From a checkpoint of a small transformer trained on Wikipedia.
Architecture: LayerNorm before each block, learned positions, biases, tied embeddings, capped logits.
Training: a variant of Muon for these matrices, 1253M tokens.
Each number is 128 + 24 x the weight over its row's rms, rounded and kept within 0 to 255. Layers, rows and columns count from 0. Numbers have three digits each. The size before them is the row's rms in percent of the matrix's.

# layer 10 attention key, 640x640, rms 0.109, rows 518-539, columns 576-639
101:138110099089131103138111193133141149075114132112126130159141095089140146073108121131130139146093138099129168160122155132134122117164112130127088139046172117131169123109096144113110113142147146
096:146114159141159129134112163124125119147095147149140080157079123136132121152129138107094090162154081115120149135057113101137121171091139146111105161122130103144127115083117132081165140144080155
100:129161149154092137162113085172130106115133101102127093136145120165106134146123119083121138131130154121137118154122135140144147145137113151133122148140123155129113124100114092134152142156160163
104:182122148121131138110146100155169105123087101103143131115112166136141185119109131120160151117124109105126151143163146136129081128134169147116139136095115133109142130131096114117115133142153116
095:116123154103137177145139171155108121053125123105129130125118141172130118150129125151132131112081152142136113114148147085114107149099115174112149122087138129128054100129155097135166140108101136
097:141133089111173091131133115099198094140138132129143152123120127101130133120124105131106105129103142127118118136095134192110105127133152127091109127128165096130120128144116128077117112100143099
098:121124131114133108145110112154127108184152132129102129103132123136151124104074109155119135131138106138123123131152130167102157163122119103078147130128119135108130117130123079103133088138143135
098:118147158193160169122119082119122109103122127148111117148133148153152108105131146132148190112116096128077111113126108148114158131111109142110135126155135156110142174101146112124142138093116073
101:125144112091144135123135149131173138105117147134127153123141116126164171144149100149057113128117090172140121123161131169155133154113118140116082115118092105139164121138144139169132120125116167
105:110170158104142146115111139134119126100114169169131137172119205134090126092144126118128146102136125128147173110096087113106129138157140152156116115126137147073134101110105130123122088119138090
099:109141177098101107122160148137147153075152155121128113152139146149103166100162093136098153136077124124146129130143108138138124125119146138141088081167144194156134124164131139188145165124167123
101:115117139119106123173101127155114131123119157086062156153152118116138129161133139121107092118156124124161149138111092082115128087133120137113110105075152148137098107135084172152116139140176146
094:145115132141077103120102117137079170176106134116149131125099077106127133142117110138114164162177139159123134132116121160145138145137128140112110134105153102118105144142071091126139110117159127
102:150127083101110106096119156107124149140134143144135126126118098128106138139108123103123090174235111117131134120121103161161113116147167122147111099083103112087170137153135115108111133141103125
097:136108111132159134180170103123138176145142105118128161103134122111133127106151139123159140147172153195124124127114097143114153110140124131134153087077102132127116118151084088124107099158108113
101:117131095144128169114125121126128125093137132097127137147160180111133104134097157090150138139127142125153132100120133121107075165120137141089128076140152107108176127180147122148138143101183124
098:091150187167120136154113102185103149135108168134179121131131118108142130115176153120083175136115090138116113150167143158154111160108134108128116132082138108126151082139136135138095104122098117
099:117116102139074102126139134155123071100104116096126112152104138135131111108150133151123152175140153164111135158121107114144150140122131161080127111167142103137140127126108127127117130118119138
101:115129104144097140119141144089171064091130081111113138141101152138098147112132094127155133118130158100155116135104131177120140106124140150136149137090079142116141102127128167147114116126128122
098:135124120137145136098163130153168118157133123112164156144122132183102126113157117142118150153116083128117108098092132129135152124178104162109102115149107126153151139169160135174165110129124122
100:145126137166132107135140128122162108088099143151141139135117193088118137175136114119104136141155084133106119124148094129143139107183147131123109069132108103104080124111160138130123096111142095
096:107117155112153145150142187105146153105095102184165102154124145126156114157118129139149110141125151094127141134093113152150139132151098113077075125115136114180164145153144165141133139132124133
# layer 10 attention query, 640x640, rms 0.11, rows 519-539, columns 576-639
104:126157080132112146142156111153158105125134142133111119147123145135149125137097107145152141148176119105156147120167145166127165143141113124116109114115109108166089138099128134118124116086120097
100:103080129080159106123130134093160127093155116133108125147108133103158110138111078125085099097143093158181134144108112112137189145165121145147114131120123153141092102173127098105151110071097102
099:155140171101113146082117093121119138120131142147131086063151149157123175118165108113172135101120113164133123113146149112105155092149120160183155100131090100075150096113161104106143075111144166
099:127095121118119138129126084098131141126154123108170155163158098098136104173107140121120099116098164151072096134136166096129121122098096142102104095122149116124089091098167139136130167141133156
100:165113123109131097086086127127150154074140163125117134118136138082112123186118135101132131119137115118105130143093137106103144112145159121130163142152133136152150091112128112143129187111149130
100:119170155120119156110160116140145151085119124143086107131121125149133088177138097115159125179142151116161101120161102117141169118114134125117125146140122136120151087119111136175171114125131097
098:177151132155137117155131157129147110155115106143095109201146141134130112117153102142128142151108163128094173110115096128100093111181142118169108113128090148140118150156097119121097120130109136
099:171110132165154147148148138125164144129129133144127096101158153137127142113131106116124134136139135134139128127072147158104162088129147150106125184109115131149157124104128144087155134099162164
104:153136078177120129112118132133151162124143137139079157118160146113120084131146100172109116148127125147126110144119153097114149188144116130129133128195121144076126165136131120158086129147097140
097:096099099085119126142114100103136138135133182120109139102126139132139108128134105128111155166135106125165103119138118143112105129188141138103127138133118171113153079129142149110137131147106137
102:116130135161117133125132110170128105138144143111112136163133117107090148142119131116116122162096096115153160092123121078108145131142147127124081122105153143118146105148150133120173092130144146
098:122141129107126166149124119141105115119137186100115091134109140128188132131128136146134120147140126097120142147202126120102091084162101099142175139123130114107112097078139147120137112144117155
100:172163114140124103100112131115096112107116112152100102133087080120115146101141130158119151154118128111124158155109095112128093104128100153059129115156135153184095141089125105103146158140145144
099:115113131106103134116084155117173134093095118165151112113160135121144114095094143179172114114114113166159138172130125148159145127135155121085125071161128161148107117119150113126113097100116118
101:099115135103146132112087145119130109148099115138107149108150097163099129117137158116109180127139139118089110216075095133085134124142126145166130123117134111114095110158128138135098133103171101
100:151127112132155150131105106138104135098117125160159126090165095160099147099112110153123178149106092129115144174138146145118102151135139163147138141166074118114131085121148141110145125116127140
097:137129153127101143137139099146138102153153109114122147155100140154146132132149110177119122121169154151111147160109146129129180102102131138130098067135138127132132152078111117096139119106117139
099:155146081117143172155106177121079114075121132141156135108152099167072145142117115114125113145155076156132111123161151079107149087111134166105092148116149085125120121077168120086131141124112133
100:121113148094095123130101152121100168162125125138173110144121121123157132117117161170082128085088118128157081113140116135079110130152123141103168163125171086137114158117132145133083095141198115
103:136119107138148135155140117085155171148132157181146088162160078109118172147109161142126139090142158126150140098151130172119132168144160150106163124108097126089162122129127146142101131142119124
100:126108113079132105168137129118123112095135093146150112122112106150102148129159129081115144119144121144110147121119151126149089142130178075132141156138112134171135142126083120078127116127167121